Weights of a small transformer language model: 27.1M parameters, rotary positions.
Each number is 128 + 32 x the weight over its row's rms, rounded and kept within 0 to 255. Layers, rows and columns count from 0. The size above them is the row's rms in percent of the matrix's.

# layer 3 MLP gate, 704x512, rms 0.16, rows 445-479, columns 384-447
size [ 96  95 100 113 102 101  97 102  96  93 101 108  97 102  98  94 101  92  99 100 108  92 104 102  95  99  99  91 109 104 104 104 100  98  94]
[[ 96 137 160 240 135 153 134 157  99 109 143  93  91 125  87 141 122 118 120 187 159 140 129 124 117 129 125 122 163 137 177 204 111 106 105 184 131 133 180 118  92 102 176  81 191 168 173 111 133 140 140 198 139 115  99 168 101 157 130 172  94 148 171 107]
 [141 103 111 191 121  71 104 103 116 144 129 115 121 164 167  48  69 128  97 107 152 133 111 134 152  82 145 139 151 150  90 114 143 102 137 125  79 162  77 141 148 137 140 133 105 157 134 144  61 138 124 118 126 119 128 158 110  92 115 134 169  88  96 111]
 [102 149  91  92 128 133 140  59 178  32 122  94 113 118 151 165 128 109 132 136  63 135  93 168 119 109 137 110 106 156 121  82 176 168 128 128  54 135 122 166 122 161 125 149  72 113  69 141  85 127 180 128 121 107 123 177 100 195 151 110 161 146 115 168]
 [135 126 168  93  97 148 118 101 143 134 126 159 131 154 108  85  68 141 101 192 140  97 110 118  83 137 144  90 149 161 136 114 157 124 105 134  54 169 143 136 138 151 119 138 138 167 140 113 146 102  75 171 117 134  98 126 124 146 139 158 148 131 137 138]
 [137 166 130 127 156 176 135 171  54 109 204 132 101  93 168 136 140 143 101 124 129 108 109 151 133 197  90 134  85 115 171 112 143 125 187 123 101 135 142 156 129 113  99 106 174 115 135 100  78 127 201 137 105 153 134  86  93 137 139 155 115  95 145 118]
 [132 150 169 112 132 149 157 137  89 130  85 166 103  91 155 129 161 133 123 102 107  96 150  86 108 123  96 103  53 161 153 177 158 140 127 120 134  81 170 106 112 187 156 160 166 104  82 200  99 163 107 100 156 113 168 120 115 128 103 142 148  76 131 148]
 [114 150 122 156 132 131  71 116  95  82 125 144 152 114 128 150 117 125 110 127  71  79 123 140 141 148 130 130 176 189 119  86 128 140 102 141 141 122 128 147 175 120 102 144 141 159 149 154 145 112 131 131 127 162 146 147 139 106  96 140  84 144 114 185]
 [123 135 170  71 161 107 173  26  98 174 167 147 160 157  16 178 114 152 118 139 118  70 167 134 131 174  84  73 114 111 145 150  95 154 137  87 147 131 115 146  97 140  92 117 131  91 156 114  74 166 128 124 149 125 124 182 148  95 173 154 117 111 117 164]
 [105 111 131 116 124  50  95 101 150 128  96  87 139 132 123 137 102 135 123 148 116 149  65  95 126 116 173 132 154 145  91 117 130 134 168  96 103 135 118 129 148 103 119  34 118 147 129 114 149 135 134 120 147 103  90 175  98 127 125  79 168 119 174  98]
 [ 73 132 109  83 126 126 173 120 118 117 127 105 153 169 117  80 120 140 122  48 137 138 178  99 110  99 170 153 131 107 138 109 109 104 116 119 132 192  98 166 104  91 114 124 162 155 122 103 105 134 147 119 202 168 155 136 136 164 189 116 144  86 122 107]
 [ 94 141 141 158 132 145 134 142 103 165 148 142 146  92 142 133  73 133  79 144  69 120 118 149 126 123 112 137  91 135  79 108 109 125  71  98 135 107  98  87 124 137  94 127 113 126 135  88 162 105 134  65 131 167 176 137 142 181 131 182 129  75 163 106]
 [125 181 189 103 181 170 108  71 103 132 104 109  94 110 152 137 121 169 143 124 171 172  91  64 113 102  71 150 112 120 157  79 126 133 117 107 157 128 132  73 125 148 116 118 166 137 180 129 102 127 103  97 196 149 138 105 149  95 104 109 140  86 139 167]
 [107 105 122 160 138 135 138 138 163 167  97 141 112 136  79 102 193 153 163 135 134 152 124 103 115 143 140 124  82 145 124 196 102 129  85 152 114 110 142 184 114 127 128 120 105 161  94 120 103 139  73 148  58  80 188 193  95 133  95 103 160 153 188 149]
 [117 105 117  47 158 108 133  90  88 115 112 152 136 115 126 109 127 114 100 178 153 191 137 145 187 112 138 145 138 104 132  80 101 179 166 104 104 159 110 108 172 154 157 153 168 138 170 160 164 131  96 115 146  46 139 102 122  58 141 138 153 138 154 133]
 [209  75 174 148 132 112 115 134 167 181 108 180 150 129 123  31 166 117  68 159 114 165 112 118 162 180  71 122 102 100 144 113 156 113 144 130 132  97 115 161  76 112 144  46 135 186  90 137 125 166  99 138  85 117 149 124  90  50 123 136 143 109 158 135]
 [ 87 121 151  90 111 125  80 132 142  99  88 148 100  82  90  97 179 129 115 138  72  83 176  88 165 147 146 142 175 153 121 168 138 131  61 133 138  96 130 147 130  86 123  66 141 150  85 187 125  87 216 161 145  98 142 161  97 117 160 110 165 139 131 106]
 [140 102 106 133 125 154 160 124 122 138 142  69  64 166 140 142 179 126  84 146 144 138 151  72 111 126 181 158 134  75 179 195 128 152  94  80 192 101 190  94 128  93 105 140 154 140 115 118  89 127  68 119 132 123  95  84 132 112 111 144 145  93 107 140]
 [137 142 161 152 209 101 149 131  98 144  75 116 140 167 104 133 109 168 135 179 189 120 162 132 158 142 119 168 137  98  72 106  83 119 163 112 134 161 125 115 137  90 102 140 161  97 122  94 112 109  54 121 167 180 163 152 125 141  72  84 114 150 134 105]
 [138  66 146 175  68 102 224  99 108 166  99 160 103 139  82 140 118 132 157 116 121  88 198 111 139  85 170 160  83 100 104 137 145  96 204  41 118 128 138 119 117 130 120  57 164 149  95 130 158 111 120 170 121 125 130 160 154 108 127 153  95 160  93 102]
 [164 155 151 181 108 101 133 148 110 169 132  88 102 133 190 147  86 178 133 136 100 114 156 124 168 134 116 170 105  48 139 121  60 182 158 154  80 127 147 124 137 115 129  94 137 113 127  49 156 143  95 137 154 131  97 118 178  96 150 132 120 117 162 165]
 [105 121  91 146 138 115 130 135  76 101 168  66  96 152 127 113 146 177 101 127 153 158 151 143 138 109 141 172 127 111 169 172 122 116  84 143  92 173  90 139  94 106 141  71 127 168 115  93 110 128 100 125  97 110 163 142 153 124 148 157 118 119 178  79]
 [132 171 102  52 156 131 156 173 126 117 120  88 130 157 132  69  89 138 160  99 136 145 138 133 131 128 145  78 129  92 119 151 127 145 148  79 110 144  90 147  77 122 115 142  91 139 108 153 153 208 138 158 115 105 178 146 108 150 133 217 204 107 108 172]
 [126 136  92 145 171 121 186 117 146 134  73 102 125  71 116  82 112 132 140 119 135 144 119  91 140 135 184 127 114 150 114 103 133 196 110 151 165 154 122 107 156 112 139 157 142 147 109 141  92  79 160 170 122 194  90 166 105 116 130 109 132 123 140 145]
 [153 106 114 147  97  87 149  89  85 156  51 152 158  98  99  82  97 129 137 119  77 115 132 169 195 111  84  98 110  54 170 170 146 101 136  85 106 118 156 152 161 133 114 105 144 109 128  92 129  86 142  99 130  83  62 150 162  92 215  90  98 148 132 136]
 [ 71 138 139  96 136 136 133 147  84  95  64 102 116 130 133 166  91 145  57 104  95  89 105 154 133 131 185  65 124 148  81 169 103  90 173 129 167 130 139  65 143  89 125 130 131 138 135 116 139 150 119 159 132 128 102 163 130 128 130 157  87 141 171  92]
 [120 124 118  98 128  63 113 141 100  97 161 113  88  76 142 125 100 118 149 151 136 133 171 118 175 185 123 103 138  94  92 134 139 127 159 165 121  75 175 121  95 127 173 192  86  51 112 127  98  80 106 112 141 132 198 148 141 116 175 150 113 126 132  77]
 [170 187 120 110 129 127 122 162 103 171 114 103  64 179 167 117  74 104 112 163 188 143 139 131  82 156 109 163 135 127 165 146 132 127 144 114 142  81 132 174 118 176 145 112 106 104 193 140 135 119 101  39 144 134 107 161 134 101  93 124 121 108 139 165]
 [ 79 153 122 152 134 125 178 187  97 101 102  89 141 179 134 177 188 138  96 130  98  87 182 187  77 167 112 105  90 119 173  68 113  97  89  93  77  84 115  94 113 142 161 141 105 148 159 166 132 143 132 117 158 114 120 141 121 148 133  98 151 171 168 213]
 [143 122  96  92 148 150 134  96  53 161 147 121 118 179  88 130 141 152  73 110 115 100 133 189 126 113 133  65 156 152 157 127 200 121 154  97  49 143 171 150  81 124 148 167 149 182 160 141 152  84 196 158 195  77 139  90 152 115 132 167 163 131 122 136]
 [ 76  74 156  81 112 115  76 150 153 143 121 134 179 144 161 100 148 154 120 176 112 130 131  86  68 101 112 136 126 110 131 148 119 125  60 152 151 149  78 135  85 126 128  79 138 123 150 103 145 136  65 127 158 171 165  99 154  74 103 162 113 135 141 110]
 [118 160 194 125 142 130 124  93  94 125 100 145 119 106 115 119 162 112 176 130  21  96 153 111 108 126  84 167 152 144 170 127 143 156 103  64 144  51 140  70 188 135  74 145 150 124 113  60 137 113 126 124 198 158 127 174  56  91 134 137 122 137  88 131]
 [ 80 135 133 152  75 115 163 136 109 106  75 158  69 118 151 112 155  65 150 156 115 115 122 128 189 142 139 166  86 142  87 182 165  80 144 153 125  75  81 126 168 102 167 133 105  86 191  81  97 132 181 127 114 157 114 189  84 125 101 167 150  76 132 149]
 [ 83 110 154 116 113 134 122 109 175 135  85 168 158 142 113 100 132 156 105  50 125 145 136 132 149  87 160 117 182 146  87  57  91 112 102 138 102  46 192 102 131  71 160 114 115 126 160 103 144  71  71 104 139  76 135  76 124 133 132 123 108 147 122  89]
 [146 184 135 115 139 111  94 113  80 134 188  74 150 140  90 131 142 144 160 117 145 103 172 136 165 132 111 183  91 110 156 174  60 131  70 130 101 142 165 115 202 136 145 198 186 106  71 166 123 102 102 120 134 173 135 115 121 156 148 109 151 112 149 110]
 [141  99  99 137 183 127  98 156 164  64 168 127 137 137 131 156 160 115 134 160 143 153 156 103 101 159  33 132 182 121  90 109 116 114 125 126 143 154 169 100 141 100 115  90 109 171 153 129 178 109 170 136 122 104 137 183 110 143 154 152  85 121 125 125]]
# layer 3 MLP up, 704x512, rms 0.168, rows 445-479, columns 384-447
size [ 96  94 101 107 104 106  95  95  87  94 102 108  96  97 104  99  98  92  98  95 104  93 104 103 101  95 102  94 107 103 107  96  96 100  95]
[[115 150 175 157 136  86 134  93  36 132 187 118 139 114 161 130 114 101 149  91 173 194  79 168 110  97 191 149 140 159 119 151 136 137 110 132 154 121 119 113 126 140 140 119 129 103 115  81 135 160  58 157  95  92 139 153 193 118 152 183 147 168  72 124]
 [104 135 183 110 154 119  87 122 151 100 140 170 148  82 130  98 171 105 114 163 115  83  98 135 160 130 135 128  70 117  90 125 117 128 166 107  51 111 103 130 126 104 180 128 130 139 140 205 108 109  84 131  83 161 151 111 140 175  88 142  77 101 115 107]
 [162 105 160 196 162  80  60 102 137 121 185 137 118 156  72 101 123 136  83 108 132 142  58  82 169 171 119 132 167 107 111 123 213  72 188 148  74 133 104 143 114  89 108 115 157 137 161 158 124  49  86 163  70 140 189 112 139 163  98 108  93 156 119 135]
 [ 62 133 134 118 127 145 182  90 133 156 161  46 132 147 107 156 133 126 134 125  93 108 135 119 133  90 139 203 137  84 125 138  75 156 122  68 130 137 156 144 128 119 106 110 153 105  99 117 102 148 166  98 132 136 151  96 136  61  84 143 150 108 102  72]
 [157  51  68 185 123 139 124 141 130 124 136 128 145 131 176 141 133 177 106 163 133 149  75 119 103 147 122  82 123  96 102 146  78 117 149 166  95 115 132  74 111 161 156 134 107 122 129 154  93 140 156 173 124 108 123 119 160 138 150 173  75 115 152 128]
 [123  87 160 140 121 178 126  64  82 112 107 115 135 101 134 171 140  86  77 135  89 112  72 130 116  91 161 115  94 145  50 167  99 133 112 137 117 179  98  81 121 158 219 166 141 167 129  81 103 130  91 125 148 165 135 133 140  75 151 161 133  56 140 124]
 [159 149 145 127  88 128 112 125 151  87 115 109 143 170 152  90 132  95 178 111 103 134 150 138 139 151 102  97  38  93 125 133 142 182 141 118  94  67 117 136  69 172 122 125 119 137 104 138  34 104 132 146 122 143 122  80 138 163 127 150 112 138 110 157]
 [117 162 190 161 148 129 145  67 119 187 137 179 156 111  55 130 126  80 157  64  86 113 175 107 171 152 165  59 156 122 165 121 150 163 163 109  89 129 150  90 117 158 102 133  53  65 106 140 159 166  50 101 149  49 152 145 108 111 157 125  73 142 118 175]
 [ 95  98 113 192  59 116 112 118 103 169 129 103 134 151 112 122 121 148 101 154 162  66 180 168 123 122  84 112 125 142 187 149 139 103  76 155 142 109 101  88 111 141  84 136  75 110 126 158 128 130 105 178 113 127 155 117 134 142 141 202 161 131 140 119]
 [ 54 113  86 136 104 158 103  84 108 136 110 111  75 104 176 120 142 112 139 112 152 146 179 111 133 121 157  90  80 104 125  35 133 144  89  95  97 152 139 163 114  99 104 149 127 104 102  94 130 117 132 126 156 100 105 141 144 108 143 183  81 127 104 169]
 [107 108 152 145 128 120 145 142 182 128  91 141  92 118  96 168 113  86 144 107 128 166 106  88 129 135 133  58 150 128 129 105 132  97 137 110 172 164 130 156 151 118 132  68 116 132 107 122 106 132  78 147 118  85 135 142 160 196 111 112 145 156 101 123]
 [101 157 157  27  88 151 115 128 149 158 109 141  87 106 146 114  95 178 115 178 158 156 139 120  88  86 142 141 146 151 140  89 121 147 133 109 129 126 117 230 147  91 153 108 143  92 113  81 150 118 136 110 125 102 192 103 173 143 166 150 101 112 195 145]
 [119 146 116 154 145 151 158 176 143 156  50 152 129  62 188 173 142 150 127 143 170  96 107 154 140  93 116  81 120 115 151 160 178 165 142 165 126 137 141 199  99 125 101 182 112 162  19 115 121 140  43 144 121  92 166 139 116 177 114 167  95  99  95 127]
 [ 97 156 132 129 126 136 115 129 176 198 110  99 182 118 149 159 143 145 133 143 128 136 130 125 154 120 107  61 174 120 163 178 151  91  51 107 161 100 111 150 136  79 166 104  90 112 159  92 140 155 100 116 107 184 131 122 108 155 162 101  82 169 114 127]
 [101 152 104 118 172 154 110 137 136 125 110 164 112 100 167 147 153 113 156  97  81 139 123  82 100 136 140 130 198 127  97 121 175 203 103  91 127 102 165 152 118 124  80 212 127  62  87 101 149 137 174 156 131 103 136 146 174 196 134 120 180 125 112  85]
 [148  94 118  82 134 163 153 102  96 119 140 170  86 143 199 123 109 180 133 166 113 125 126  87 130 162 170 114  69 110  72 113 130 125 133 121 104 130 113 119 173 202 130 132  77  85 123 193 140  85 138 113 114  89 108 103 147 132 124 109 141 117 117 100]
 [124 104 156  99 145 101  95 127 135 125 103 139  88 127 132  33 117 100 112 130 131 143 133 106  80 111 109 179 160 111 113 112  85 123 122 125 164 103 172  94 189 123  99 137 106 180  79  41 120 138 117 127 152 138 151 170 131 126 159  94 105 195 168 118]
 [134 101 102 146 126 149 105  71 112 131  71 140 135 154 163 172  86 124 128 146 185  97 140 114 128  62 107  91 160  96 119 152  93  71 153 165 158 112 177 180  85 208 113 124 151 156 147 128 136 123 133 146 150 163  30 150 137 179 168 160 152  92 118 128]
 [107 153 114 100 106 129  93 117 154 144 137  93 115  50 165 103 131  97  75 139 135 137  63 128 115 190  71 122 165 179 149 167 129 201  64 115 128 148  96 112 207 114 117 154 102  82 153 162  94 139 135 142  95 110 136 135  88 138 175 138 124 104 174 129]
 [123 103  97  73 164  57 170 198 128 123  99 108  82 118 152 120 166 199 180 191 187 154  69 120 142  60 130 125  82 142 116 137 151 125 145 164 132 158  85  78 152 139 121  90  93  92 149 121  80  98 137 110 131 128  72 107 158 173  99 168  66 108 204 164]
 [103  98 152 115 186 121 140 153  97  63 115 151 124 181 166 142 166 131 108 104 127  78  72  87 175 116  82 139  87 139 145 163  97  79 109  73  78 111  65 100 127 140 144  88 192 132 114  70 105 139 101 113 148 140 153 112 109  94 114 145 165 125 165 132]
 [ 90 128 113 112 121 149 161 176 135 104 100 140 130 168 145 128  87 122  89  79 127 159 152 140 114 154 189 123 151  32 121 187 146 118 170  87 104 177 179 129 132 205 156 118  88 114 117 105  76 101 172 171 152 113 104 181 145 147 110 126 144  76 177 132]
 [119 113  66 134 159 152 130 118 131 142 139 200  51 152 171 133 124 139 144  82 152 112 113 101 137 153 147 137  61 111 104 141 134 107 136  52 153 168 105 148 156  99 202 161 167 135  93  92 113 135 139 149 110 132 124 116 137 127 138 163 131  86 122 116]
 [112  94 122 122 150  66  86 181 146 132 182 163 141 168 143 164 115 156 102 100  68  80 121 115 104 180  54 104 171 123 102 110 110 146 147 146 116 119 107 102 115 198 152 149 102 137 106 139 125 154 137 126 114 110  78 134 152  71  76 233 143 151 141 129]
 [117 161 147 141 112 112 181 156 132 157 125 117 132 145 167 139 145 127 112 118 177 114 114 112 182  74 124 171 135 124  84 138  56 138 116 132 112 120  93 119 115 140 130  82  89  94 121 166 153  68 144 134 153 116 136 148  73 108 106 131 132  80  68 170]
 [142 139 181 108 171 130 123 118  80 164  86 192 142 110 180 186 146 149 153 146 124 166 159 146 149 106 107  81  97  69  90 141 159 162 157 123 146 152 191 111 202 130 125 146 133 101 156  78 104 174 128 166 146 103 114 122 172 140 167  95 124  90 137 101]
 [192  71 111 104 126 104  83 174  86 112 119 160 187 121 212  84 147 133 170  96 175  85  75  92 170 164 126 132 158 134  92 148 166 129 131 155 142 107  92  79 123 124 198 167 102 142 144  88 142 137 118 163 134 129  92 195 125 136 208 140 176 171 122 161]
 [218  93 141  87 148 151 158 132 150 124 126 143  91 139 172  93  82 171 129  89 181 166  96 106 159 117 189  98 131  99 110 148 122 125 199 166 168 212 136 134 159 137 136 130  97 196 141 152  97 137 142 162  94 120 135 111 130 113 195 128 146  93 149 152]
 [ 96 104 151  85 118 100  83 137 100 111 194 132 134 121 124 138 146 104  82 141 165 154  94 133 144 184 145 130  58 100 142 131 124 126 135 163 103 131 157 127 115 170 113 118 150 118 161  66 164  87 136  99 103  99 145 100 191 125 114  90 236 108 139  69]
 [ 79 215 112  91 113 193 136 146 133 138 107 117 136 119 116 179  88  87  80 178 121 113 158 139 112  82 157 150 118 106 149 118  69 126 155 123 168 126 152 155 118 143 180 164 143 174 139 120  49 115 164 174 125  49  94 165 108 104 141 175 132 115 104 151]
 [142 169 156 147 114 153  93 121 147 148 177  84 123 106 141  97 168 185 161 129 126 130 117 136 161  86 176  60 165 120  55 121 154 103 172 143 119 108 144 187 121 118  93 144 130 146 145 123 135 132 174 126  99 129 165 111 148 152  56 135 230 135 179 122]
 [ 82 146  68  95 137 170 109 159 158 197 118  94 109 126 194 167 114 114  87  81 114 127 131 157 161 121 145 171 181  86 108 178  46  99  76 150 148 172 135 198  80 125  90 170 184 138  87 129 181  93 203 196 130 117 128 118 114 144  58 121 123  99 159 103]
 [ 28 127 183 126 102  84 153 119  96 131 129 127 161  51 128 100  90 136 118 115 122 109 130 194 191 104 159 118 135 101 142 125 123 141 108 103 129 175 153 135  75 129 100 126  93 140 102 150 130 157 186 162 173  72 150 185 180 188  99 100 202 123 140 103]
 [153  56 122 184 116 158 114  66 112 164  80 157 165 170 107 140 136 100  80 127 125 110 116 169 137  82 108 165 141 172 134 108 123 164 163 186 147  76 178  98 147 162 148  84 119 118 122 115 167 138 167 172 173 117 163  87 117 141  95 148  88 103  98 134]
 [147 125 127 121 194 116 152 131 148  77 125 104 165  95 134  90 157 115 161 151 112 142 154 124 174 141 141 104 169 150 156 133 118 128 114  97 117 128 131 128 156 183 125 111 146  78 138 126 100 115 154 131 127  53 130 180 156 155 153 163 164 129 133  69]]
# layer 3 MLP down (transposed), 704x512, rms 0.154, rows 445-479, columns 384-447
size [ 99  97 100 104 105 103 103 103  95  93 102 101  97  98 105  96  96  97 101  98  88 101 106 103 102  99 104 101  88 105 110 105  98  98 104]
[[143 131 132 132 119 136 112  86 150 137 164 172  58 160 111 156 202 145  64  96 111 129  85 108 151 140 154  67 155 142 129 169 130 130 104 145 123 194 159 186 165 128 157  89 126  71 136  99 135 136 107 130 139 179 160 120 159  68 128 177 164 120  83 140]
 [115 124 120 113 200  93 102 119 143 138  96 138 101 125 119  87 150 127 130 156 146 155 144 137 100 127 119 142 165 134 138 131 140 185 119 102 145 121 138 115 102 101 164  93 108 135 133 169 138 161  82 100 151 134 131 133  83  87 172 113 160 119 114 100]
 [154 122  90 143 107 149 106 124 118  99 162 118 143 137 124 128 133 140 118 153 110 127 121  71  71 113  84 124 172 125 147 131 105 124  87 135 152 136  58 151 172 133 109  79  75  66 180 148 135  65 131 163 119 190  94 138  84  77  84  47 127 130 181 113]
 [ 89 121 152 133 110 126 108 118 119 124 149  74 155 142 135 139 179 119 120  42  76 160 103 114 163 188  84 129 110 126 156  78  10 151 173  94 151 135 175 113 160 125 163 191 148 131  88 135 102 150 152 130 111 159 136  98 160 125 155 136 130 178 181  85]
 [181 146 115  71  85 152 115 126  91 153 169 126  94 115 162 124 133  79  93 199 152  54 118 158 131 131  83 157 168 163 140 133 116 181 136 133 177 212 161 124 131 133  91 129 121 139 148 123 129  95 163 154 200 130 100  94  82 179 177  93 114 122 140 123]
 [133 137 137 129 115 167 109 129 164 109  87 175 113 159 150 173 130 119 111 161 108 147 100 167  90  94 195 135 147 131 106 186 119 150 136  51 120 141 129  78 116 159 170 111 191  91  88 122  86 102 133 127 138  80 145 160 182 126  93 151 110 120 132 143]
 [172 211 164 138 145 158 113 131 147 121 134  91 145 177 133 114  88 155  89 120 125 112 170 138 127 100 157 124 124 129 142 163 110 121 139 165 183  99 130 165 165 137 168 103 127 143 163 122  82 136 114 241 112 123 181 116 110 129 125 173 123 146  90 111]
 [102 153 161 104  79 110 156  64  93 156 138  97 146 159  77 138 140 204 101  76 126 110 137  88  80 155 140 117 152  94 111 137 162 154 120 113  99 157  74 145 123 128  98 119 103 106 172 123 140  84 155 187 182 142 194 132 158 133 114  93  77  85  81  81]
 [ 49 142 127 102 100 160  67  54 174 168 117  64 113 146  81  73  88 145 132 115 143 159 123 147 134 136 106 190  97 108 130 100 118 132 179 114 101 168 112 135 156 149 133  46  94 179 106 166 100  64 138 178 128 157 117 135 117 140 158 121  94 101 181 142]
 [176 202 158 172  82 136 133  82  47 183 172  48 177 110 119  92 118 123 210  90 113 131 131  90 157 144 143 166 100 142 157 133 102  56 139 155  99 134  87 127 138 100  86 142 160 167  83 126 125 137 150 156  59  79 162 194 147 141 155 153 183 113 115 117]
 [133 123 130 117 112 114 143 138 138 152 103 179 168 116 139 196  98 121 112 121 156 127  77 160  92  55  95 139 114 115  88  99 189  95 175 132 152 131 153 152 130 105  86 114  82 169 147 112 131 168 106 125  88 158  69 120 116 144 121 102 125 162 127 126]
 [198 116 157  89 197 112 105 146 104 144  89 123 111  96 129 106  90 122 154 145 155 161  83 129 153 135 118  69 152 100 101  92 115 110 183 116 137  92 158 133 133 161  84 102  45 113 156 125 133  80  86 102 109 135 157 111 192 141 122 119 125  98 113  99]
 [ 87  94 154 132 111 119 164 126 144  67 143 161 158 143 117 109 143 151 146 107 163 128  72 122 174 140 139 125 143 101 134 137 131 127 109 177 109  96 158 159 120  75 149 123 114 118 184 150 146 169 153 188  61 132 110  84  87 161 113 106 125  99 120 145]
 [118  68 162 164 136  90 135 120  69 151 131  94 144  88 124 125 134 122 114  93 126 105 135 133 184 123 143  98 109 129 144 121 102 112 115  37 186 101  73 117 131 100  27  54 128 134 145 116 129 121 154 125 107 164 136 158 155  68 133 133 135  68 165 123]
 [ 93 153 143  79 131 150 167  96  89  89  97 171  98 157 122 139 145 184 142 100 164 153  72 123 130 158 166 176 124 133  90 139 203 107  78 131 151 146 142 206 163 144  89 141 187  86 104 119 141 134 161 149 170  91 104 137 147 134 205 122 140 141  45  88]
 [140 105 111  60 105 138 137 137  85 140 103 136 115 164  52 110  87 126 112 193 133 149 153  99 131 160 139 142 166 129  87  84 174 153 147 130  89 162 117 138 190 118  96 134 167 171 147 167 151  65 113 161  82 114  98 178 105 110 116  92 111 138 120  87]
 [187 124 108 122 117 121  62  89 112  60 123 135 117 160 104 113 101 157 157 100  75 112 161 177 127 113  80 150 122 107 134  89  67 130 146 172 123 142 152 163 185 149 112 200 163  96 178  81 105 154 146 109 148 129 155 127 141 181  92  83  47 130 164 119]
 [134 109 103 124 141 197 127 131  87 119 151 135 148 106 116 153 106 115 141 110 131 114 130 159 105 172 143 177 116 119 166 134 142 139 176 156 112  77 116 202 137 143 153 100 110  98 138 129 109 117 137 172 154 125 119 123 132 174 112 162 153  68 117 201]
 [167 154 120 105 119  14  79 129  70 127 109 106 140  82 122 108 110 134 129 130 143  86 197 106 175 153  84 151 204 115 106  66 161 193 123 138 170 103 113  98 148 122 111 135  98 117 125 168 133 121  98 162 173 137 137 123 174 143 180 113  69 140  87 128]
 [142 102 124 113 162 204 164  97 105 162 178 150 129  95 117  85 125 141 192  93 143 180 118 119 153  97 191 128 131  61 174 167 199 117 102 132  76 162 121  85 149 134 127  88 163 104  98 109 148 108 143 157 140 100 143 141 247 138 129 122 151 103  83  64]
 [ 92  96 115 129  82 179 117  79 170 126 155 153 135 105  83 106 122  83 136  88 108  92 122 153 116 253 127 135 109 119  94 157 168 133 131 154 149 142 122 124 136 119 112 165 107 136 147 120  79  99  86 162 118 104  94 116 181 168 147 174 121 117  96 181]
 [ 85 145 168 139 153  48 138 133 116 171  95 111 157 174 150 152  97 157  97 111 170 131 164 121 132  53 176  97 116 119 156 115 147 126 174 109 127  95 121 113 108 103  93 115 131 107 102 124 115  93  47 150  81 168  78  97 104 172 132  87 102 101 220 127]
 [121  96  73 143 138 145 130  79  70  62 119 192 104 131 118  91 143  98 163 105 126  62 129 100 144 106  54 154 138 178 118 145 120 107 159 175 116 141 179 109 124  68  83 117 155 194  90  98 145 120 103  82 117 148 143 166 137 107 104 165 150 108 136 137]
 [116 119 156 126 208 155  89  82 100  95 115 116 185 138 115 135 128 140 126  61 114 141 108 129 164 200 157  87 162  84 126 155 138 129 175 107 100 119 132 119  92 141 169 115 180  76 138 140 131  87 126 123 110 132 130 126 147 168  78 172 139 136 108 173]
 [104 164 163 148 145 101 152 156 178 123 115 114 113 143 109 122 123 126 104  56 191 131 107 129 109  59 184 157 132  56 161 167 150 135 182  85 144 103 163  70 146 165  83 134 138 116 108 131 132 177 110 164 161 134  88 176 120 119 122 134 131 122 123 130]
 [150 130 121 143 119  69 121 135 117 139 135 109 118 151 175 187  95 101 187 104 103 108 175 153 133 135 164  90  85 143 130 110 124  76 154 103 122 144 148 104 158 207  98 121 100 174  81 159 133 125 125 111  86 175 145 181 108 172 185 105 154 160 128 223]
 [114 177 148 168 112  87 110  65 201  92 129 150 113  78 125 150 180 169  95 104 130 152 101 127 173  90 128 108  99  97 126 148 156  99  96 104 103 152 129 101  87 123 214  91 118 118 111 164 140 154 155 103 134 134 147  96 113 114 151 138 120 112 144 167]
 [136 101 141  91 156 147 120 131 156 157  82 169  83 111 154 157 133 132 118 144 164 165  89 111 102  90 122 150 149 171 121 155  94 175 181 139  74 146 122 135 144 132 129 171 159 167 144 116 116 172  88 108 138 131  72 113 148  92 210 137 125  94 145 128]
 [166 150 125 156 131 158  90 160 136 174 155  85 120  96 167 147 150 149 163 125 123 177 196  89 145 180 148 154  89 119 165 183  64 113 126 146 145 157  79 155 118  98 176 140 126 118 127 138  30 172 127 135 160  96  43 108 128 123 121  99 138 126 124  47]
 [ 90  87  74 164 197 216 106 136 145 189 151 133 145 124 111 131 116 188 128 141  94 152 104 146 184 105 141 120 127 112  84 123 128 142 104 156 171 161  93 151  76 118 157 168 111 152 113 127  94 138 178 104  83  75 104 114 169 128 142 186 116 178  59  71]
 [121 176 146 166 123 154 120 112 147 136 146 149 169 134  99  89 178 148 140 101 143 141 186  94 168 197 145 171 120 102  62 122  94 132 149 164  99  93 140 107 155 152 108 111 176 124 121 116  72 164 192 155 147 144 106 117 152 151 183 156  85 178 148 159]
 [135 137 131  93  94 121 177 202 163 165  45 136  93 104 118 165 108 110 143 122 132 132 118 225 125  80 109 153  97  91 173 128 126 118 100  86 116 136 146 116 136 106 169 139 133 140 104 142 103  93  78 136 123 179 164  95  93 138 151 179 124 126 188 151]
 [131 143 142 153 126 144 133 146 115  73 159  71 154 164  98 108 133  96 195 140 156  79 119 153 102 132 156 118 133 189 151 184 112 100 122 110 146 160 120 167 131 136 100 152 179 157 123 153 200 157 102  70 193 127 152 123 150 167  91 151 107  79 178  86]
 [115 126  76  65 128 122 150 112 170 134 135 112 186  47 170 120 145  97  92 111 111  68 139 110 140 189 160 178 134 143 107 138 185 107 142 168 102 108 127 125  86 179 146 142  99  98  96 112 129 146 130 104 151  97  76 126 105 195  85 131 178 135  95 115]
 [131 107 166 143 139 157 168 175 177 192 109 110 154 127 205  98 106 133  98  86 172 147 196 152 132  66 193 167 109 204 132 142 226 143 165 145 115 167 158 157 104 137 128 147 181 130 116 115 122 166 118 166 105 105 166 125 153 165 105 141 157 113 151 108]]